config.yaml
hidden_size: 768
norm: "layernorm"
rope_fraction: 1.0
init_std_o: 0.0
optimizer: "adam_variant"
beta1: 0.9
weight_decay: 0.4
max_grad_norm: 0.5
batch_tokens: 65536
train_tokens: 530100000
max_steps: 8089
dataset: "wikipedia_en"
Each number is 128 + 24 x the weight over its row's rms, rounded and kept within 0 to 255. Layers, rows and columns count from 0. Numbers have three digits each. The size before them is the row's rms in percent of the matrix's.

# layer 5 MLP down (transposed), 3072x768, rms 0.0303, rows 1074-1099, columns 384-511
095:119098138135086135134081128074141144118149100150147168143147118177140123152129142113152153135113107093112168114103117116157163156167136147098135124125098084115120146108127125054151153127111145079075113104129114158158149053130095110100101107130146116142131103153127117064149123101129126160134101158158095111149136121146130139162124114171117111069116168098159156131141177156116152190112
100:130121131094089111081111132146112091132142103133104139097136125159134178116098126155129190147147111128140123131113160146116119163098116106131109110142121121136087132128157151135137117110133127144105129132122095086126144092124090119094137103082154122135150144111136134157096144132153110128130106161100147148156152140112150173143116150142134127100111104129146109098100105123121132100131
097:092100132135134101110104086121090175093145135089068104147136094115126161147129128122161130143080104139123154126132089185131158116180172130156169125121112139102118143103127143126114137125130133125140137084119137085112118093125134187143186107144113117124104101098138140100109159127101112163145145119121132086114154120131183157137111132138157139111114149097152168134132144108175176124133
100:096136148133120112109101110131095115123119116129108054147118123178108120139127151123100145114154127123146151109153113108083170135113143094108155129146081095177116124193131126159121174074118100152121133124152129112124174187154139069138125147153082118110182162104149142091130111152128133119096090138097170138114117134125152118111138092147141116134133167126110132105121160163148115136132
087:138138098156111106088160129163169128170076136112097135126157137110148085150127121172173114104145110123142132122137166158121133107099161097172163143139099159114127149119144102122180105116111133149101085136105075139108152150131127124139108112144128100148150133117111164158114112103166138135128126102114145085140104148122113153126126122117127116133127155137150149120163151099072098147113
103:109124126093128120155116118122147110127100138107102143155104128136154115125091134126128137107103135161162122133163096139137139090134153146108101099177146184098146109138105136129134107160165113163072154148124123094124093188100103144142147160107122105102117137113077124129147123079111139153124090111112127123137117126143106117176147141156161128134157135161081142100115123148150133122135
092:126108106073159096145121074132135158118116098159132146125073103168116124131129109151110116143119129087124118130118103160157139131121139151080101139142117122076140129103127181159100134137117142156159115145141096126144100107126053104087121144136139122123114081110133118163108155141112164151103143121146108144136137149123140104116100114143111151171142153126154108144131163128122096168102
102:110146166087143148075124136158141126121149133111141124153137098124129169133137128109111124148154104147096131134109116125128070174125125155117101153146127128142102141175112110120143129168163148151117147093113103096091146114157134151175134158156190151170138143173097140096113107104135150139085150123145163143162120150094116129153131095162108128118092124147140117103153112115162159136136
114:127144085112083130131114155122129080111116132138116073116103155104118129120063122183126107141109151124124105125097134177085141149136127134145112144125123139155135148146142144106121120154152138123159136087109144130101140142092140132113110164129145125153069118130136117151151150157104141110140172115133172196151116131146136098121128144088135128116140158133089133117105125144109155132153
102:108147090128127142103132105102168154143114133155163147133103138086109134108161166178119085119158125183149094113146127134117143123142129109120131140141109157153102112127096148117149108130116130123118084104126149132098144116104133093099135143162141126155165132089164110138132124128121129145162096135101095111176147076143126174109123105143123135162157105138097149098112135110136120142153
101:168100098138127117142134122093109158142099111145192111151141160106130123141136138132177141149103119140150128122114128147153098169121160150118115123080147085142115133100149162100159111114116064135149136151091119115107105119105121100108118106125146068127107128145123080122116131123110134196194168100111081130153083119133117163104146084121140114150151093112143121145104124144126118114137
102:128199127148124142158139124080122144110110142131082152133155132114128117131142140091132110111130169121122119139156098159085115180075121120090127082124157144113128142111132163138133113134141158090109162098121134156148118122111083110191136085154099160136101111099077149110131127105168104130140161173114157134094102114132165113151139139190148104090136156158156113113088123120142126120112
100:119113135128105122129118141072146116139142118156114139135155120145111116169100126100111158131116159151102135138133148170114143119108125135146116171121111109144162189070127129123102117148113146149094086081131149127110146090126082149124111146114190114097084086147145123130138128134094101109122111164098118112107151095102163150147113135091103130128148104135123122135146152140095150142093
102:126136122140112107124131124112129164123105115141142121121133134148102138095131140099127088158120166150150162121102105152109129160116138117126142117142102086135118148134138124186118143092159153131080136122129145128127138115097132125139147162145183157200105112174130120112124091152121112092066142126121142111115170135129128103152071122148166164128118128074110143130098090095121126116165
104:113163144112158091124129105094127181138120133146111120134106123122113166136125103140171096129087126124091133139103131057131148156085151141131135140107149112135085130148107121132116163137095139104109149118080104108117121071078138176129105091137120118114110118137114144158075090134157123163117126115113134128134124124146124122154130155132060114157124113123115085147138175140134103120105
101:160143136105153134136122117107128139135134142100088119151116104126129152126101148132107101128159140146168124082125133109123159154069110137057117154138145140131102131111107127108144121110155110113174135127113141103123165132097143185138113119142135127123111177145103103121114118131130151117090094110135117144115115124151132123137137092198134165087134124161155137132176142172119136181162
097:087116119099169111100111144186146136151143107190117161138125113165092132134147106112086068129125103112113147109123170106143172148172116156129133164119167139135141118131148098113149180137124159125175126158115147123123120140124150133078135115104115153160102104153141130109110123124045147144109138115143097081128110102102144156118114110139115151129130148121112101115130143100172136129167
098:138077098130100125112152145149140136164113165131099129139124134146128161126128164137138112134172136146079147113159131158142074134141130106166111155068147128125126119157098120216095152105124105120117143153172165132119116108131118131135120145121110094116117087094118125154113136128141126151129140106127139149123136122100147132147145131103121150106153129096095106091115108134090103097125
101:139107162105091163157146142110101074131162127152122159132100154133151105157091093135115139161077142088091140140128118127093154130156123138128099104169111129152125058129137127145149127115103140120100149129126152125133126134144144115172154111121131147111122123129101128109126115086119135094149157089124169102129141102117132125123112127106141175111107107114128143112157107117133102118144
098:160150161113112138135141094123086119162136125119139144134135125121102124121113117174085103107135175114117155110082103114143119116104163109121151130115158147145108161123126117095112144113118103132127195125120189126093137159124161148155186122142119046102150106124133151153116151128128147166086153081182125118179113078148122121129142121091065111093117146111151148078143126127113128113139
099:149165138143113148133129181161080136145069120079108221112125175101138138108147146136088165148099118118102128111120147125136101137127115112155145095099119163084090135143148146193137140091107142153104117132138164109138151129091120119099115153172148129153153133125111119144124115141110153114156127163112100127140180122125106183131147130130123096121099146142126132147125087114178093108131
101:156114151163139099113075110135125104099078104114064134110142081158116104094160122151160161168109161117114143120172113123175105101106158108151146138142149139133160122168146110137132153109123099095121174136167119133195124135128119152133121138162132120105103176131175161114119094164134102137104105103089161104153127127118140107165134122130154133138117098111153095154146158125134097111107
105:126142134125126120147120114150142086098074163122136140181120156102110129132179122141134087158177146126162139147117118176140119126097111102127141082108090115113074143145116118159099101131139134130119078157104135176112099113118169110138129152117143103157116143114086145122124151153201137125112127127126094118127119139127094133110128110206134173135108110114087142133081139171109142134157
094:107126137163172191135135171079109136079172145114144115118105144100147142164114155136102129131149161142116091128123111131119104106122107140122142138093134158120109139138110103113148111121117152132079106135089139159083141129114158125101115109079122165138107129139134159139184139151102128121111160154155150119144144150137159103119122123110109106115135093135129114115182108168109128100117
100:103115124118101089104121117143129169094129098141120110146060144109104131093123162144162139087120112074092128128130083108160113111146150085148180077103142128090146132138165162114101135107141110163116172099090134119056135101111107132123145126154130077159120145131118135080129078132130109201143148143122117156173158149169159119111135125118121119137150144118135106070138146153127141119137
101:077072112067124124172125127116136084118121120122116132135124140135131077183079146062119106133098087115142174128094117105133121122146117090133119101139125116095122144131087119149120129137136144133166137140145073114150130143106154136084153145121161129165161113156145184135141144074164097136144165141096136152114133094117129102133143174140110144128093130084179123132112100143141081155105
# layer 5 MLP up, 3072x768, rms 0.0315, rows 1075-1099, columns 384-511
104:095128113121148167162099142109135167131126166128126125141065136143180119098158138132113121123104097151102134137145147112110109194120145117079095146134121116124129086091148101108151179111138072132135111154140112134119160160136149120147089140155113135114087108133149119110135168071087104094124137148156111147074125133099145106113117126108120117159127125136161138124083138124177133136136
096:124117104141130116115178156102144112128139149129130151093126107139097081128083123133118135087141111112127079133134126104083118138172080122114133143095101125130150101139091145146142105114141120120151113138102112170111110138131090121165142149148105179101124146118163159116107161081108121083072136125111092150158128123107088120102150087135133139119125120147156164162123137156131105136144
100:099176100115136133145157120119098126155136120129134186159158150150097147110122124151140160127165128144103070134164152133103073123162091083140121139147128116120117171150166129137135149132122115157096144154115107063154127149122126100108123155145125165113118121125111114085125094106142100068111149164129133169126127127125148149115124126116130146133144129142142132136075095163143152109137
094:140085114131138130112135140096098110099141138099159159149091089132090120159095109148144158111111107130145145110118137095099133119134133078143107135119102118098130108116134124119123119133118094117182151129110125147158149132090130119116115116067062127144118106164163069139170098120125099127135175082143141120135097139099122130160123101116139152134148130125064147110096144161112108061133
102:124128115170109122121100101101138126130121127161115131144101129103087164161143112144131129086126113166129156149132146146135155098170145125089111123112129150129073104123133139103124130177122164069073157145115135122125113146137139099158085130140146120136134105106160124088117131153140123127157172079131131121097177112136109099128131172139149113177108120134104120111099104105135116143113
094:123094150143134152151105187121137173116130125119129178158152140119098126148095119061135123143145128125093139151107161083162122160150114106112150120169115081163069134137088121111160123137121132111107117121139150162125100125136137117095109136086125120119169154098118069114143137136167087159106136107150117083151115140132127122159145126102128114167090120138195120115101098152099158078112
104:113177110109172123139117102111187128128148116088146178113120133139108121076060139117162135102139129098152108112110114158136143133129146128135093068109105137127136108127141100097130167113125116139208111113129111108117124152113130112103134105124109134156114113123110105122097134139117115120142133072147133187138125136144160068138145133156143100161111124162169168153115144126095147124154
104:079119100140138117176110132103147137133101148144146101131144119123128132139121105147103124131128116175152132162143105101100134151115093139123156155145139107159122123116093116132157130153164138102147150092143122110132124094147145142131118142170138124102115144087092138132160086103124136149164150089149126120099143147118109108120145172132113136138128115125116149138110147138111127073160
102:164129139140137106087124129112156165128149152140145118127116095137128169144147129158137123096096126123114128146115090064130120130086097144118085140132068104166141108124143123131109050158103143122140109123126123133097129127108142127096151153116105105153103097121151118100108101111148156137108135127121162155090131127088090138121124158090134131130095110161096173122095139131104155135149
097:083123136161155102145093145108125139138138127080167132139131109121153142134102150100115129178180113122122105152113108146145127138127131090136106134114131139084114137131118096115101120150132102149142089142101133095141140154146130131115157125137106139121169129139107107125123127153191123131137195094144128091117108186084153131121131105139171140144107118177114156101087122100148149127135
103:140142141086131098119132124118090091090114130133149091134151176124095142104088104128147135097089156161137148097129112106144117133118110094140131108131107150150071124108142165114135152120127158063134074104114113146104171126086094111141133121115115083123133097104129057138128125164119135128107155138168144159130108118137113114150158152127145120103127097161132093133124107143137134092138
104:102133141084147129128153130146104125101116139128112131118124158171083116115108066126132137117124096122099118131144079115150112130182157100150177133106093128106106099175132117104105138105133074091123079116135131181127157123102122124129119103103063132118136126127121103117109135121203121160097133125131133140086130147175099136176131150136129128092106104157131105134131155103111141140148
098:151122134149130111164132120152120174074125162148115114138119108176137112128114170114097155085144121106117139120137127127146153122137111103145097177110145144101118076091128139121143145129107146093106122126132121119137118137147098125105135134148118147117153106155074127068147125103151131122159117060128081128161094094157137098122158133130123127137149101138111104131124093128069162161178
103:121087140146125141198111107110113130124149110152116105132112139155110177104156065139124136169161124124119117127072095137139157098148106113122114123128139149130141132137117141111167106138107177132131144131125104113170150152105127092123138103162118159138157131109142153161150165123091104121133157137111095121138171143112169103111115127127123141138141148141110117130083106169110143127116
099:156102074101144129146152085100119158124142179130129081109116157154145142150120132122157086118061098108190124090124080112162108142169079138099112151088120130125126122100069124116107146118144154130121138143145085115113144094129092117072138060124105118114063131177124142101154098151124078119110120156134124073154106136124143176093109140104125113149067104136165140157092148166080164113129
100:140073125142160107135121120163129177114136102130145128107133141080148139175123179154099093148102135131136139139156136121107112081132204130115113116142132122129187123136122107157099098112127133137149109097093123142121131143111150096158142129060081105118154121118096072148101149136138132152064090120141169135135095119170112115117120106085124118153117123129132136090119112104116126142160
099:108097093098129134168115098103100143107105080082140140111101126148154116166121178129157117156127119155165114152120119145087181111128123109085184145109111129122124114130085121125136089100166120148144114140164124133125127140084099138197157095165133120109102158107131121123171117124096107119153170084128148148078136144130105112101126156151099148153179127113089129109110150145134135122139
099:154146138157112128130150092104140137140079171097072124107121176136119126142152103142114072125151125127157112154114093144135113111151097113120150158137088148112164123126113166118157121125127128107124073151148103130142073110104119096117084106163116085124123130150154152079173073154172101160129135102113074135146147125085151112096158126142106113116123134150117112138112104169112185128159
099:080103143113117162150124120154114162166129132164102165068159147155173133138134111091154157134126075154114131112120113110116137142107067124130135164149109084149138049136142160109114144132134098091105089121146100126135100134120099087132109153129123072142130109084148120105167080149164130102153130162119132184118111176143112125116145150082131135104126147198155150128121123160109132106178
099:105143156078094158170137131119148137121132109173093144087106141149124098138154171104120155091203093120148173108119136174138121111130116108116113182136133092126126074143111144147114131106118109097103103157128131107136107145123140120144117107092113127110102110146173126090179167137191140149159168141101105163128084171125127118115151122143110166121133142127112174144111140120126134104116
096:157155100151158157153113109121149153102108163140165129113125204117118086133114151115091127108131126160158144125112113106151108150116123101140136106120085118137100149141095143129145124149083160134170114117134099128117065159121133113119155137155113181134159116108110134127158112137165097161141142114169115113123107100117147138136172136129112095115141128107121064126094078152133112155160
106:086139103100093139122142117142089092076116120142144142118108140115123122173142094106152161158104150136175149110094141163059099175137127127137128125093102161091122122095164136121181162112126158150124139106114089123128092127159134120159100118119129151102130128120115113100116166140135119126094093146132127145167088131131112119110149156116167137084119091128141110143144084159063128085144
100:176169127156138120162109117113124166113175104144112135123161134125152140174160123125171148134086144142098126169091111130106165129122142135119129128104146132100100140168124136104104083150101162125111122162114131102137140160135091132117138094141127138125189139125114097090116130116111158076160113103089117116138086153114109132141146126114150126074135109105098112166086133136110101108147
100:138126116080151106141117150087088127113116074156138140165131105132116120137103135141112143132138143101129153154125107127129115129149102111127154140141120119123100135129119141113139142102150125115154094133115133130109129135127122115120084119166109134125154149108132129097109155111169098124135103097105135149135147116124149131095159166115096136167147147153102072142112144106126121125140
106:130175123085165144137132082113148137113154143148138109089124122123135105132096159093127155133135129114116151136142125172113140151134101130124135137100161111148104140120139142110147139135119129067137102125136094155102118101147130132073147101068117143094168123131143135135115127132126109097153099168127109144151147138118161132127132152142135134132094113131127100130134110159085148135143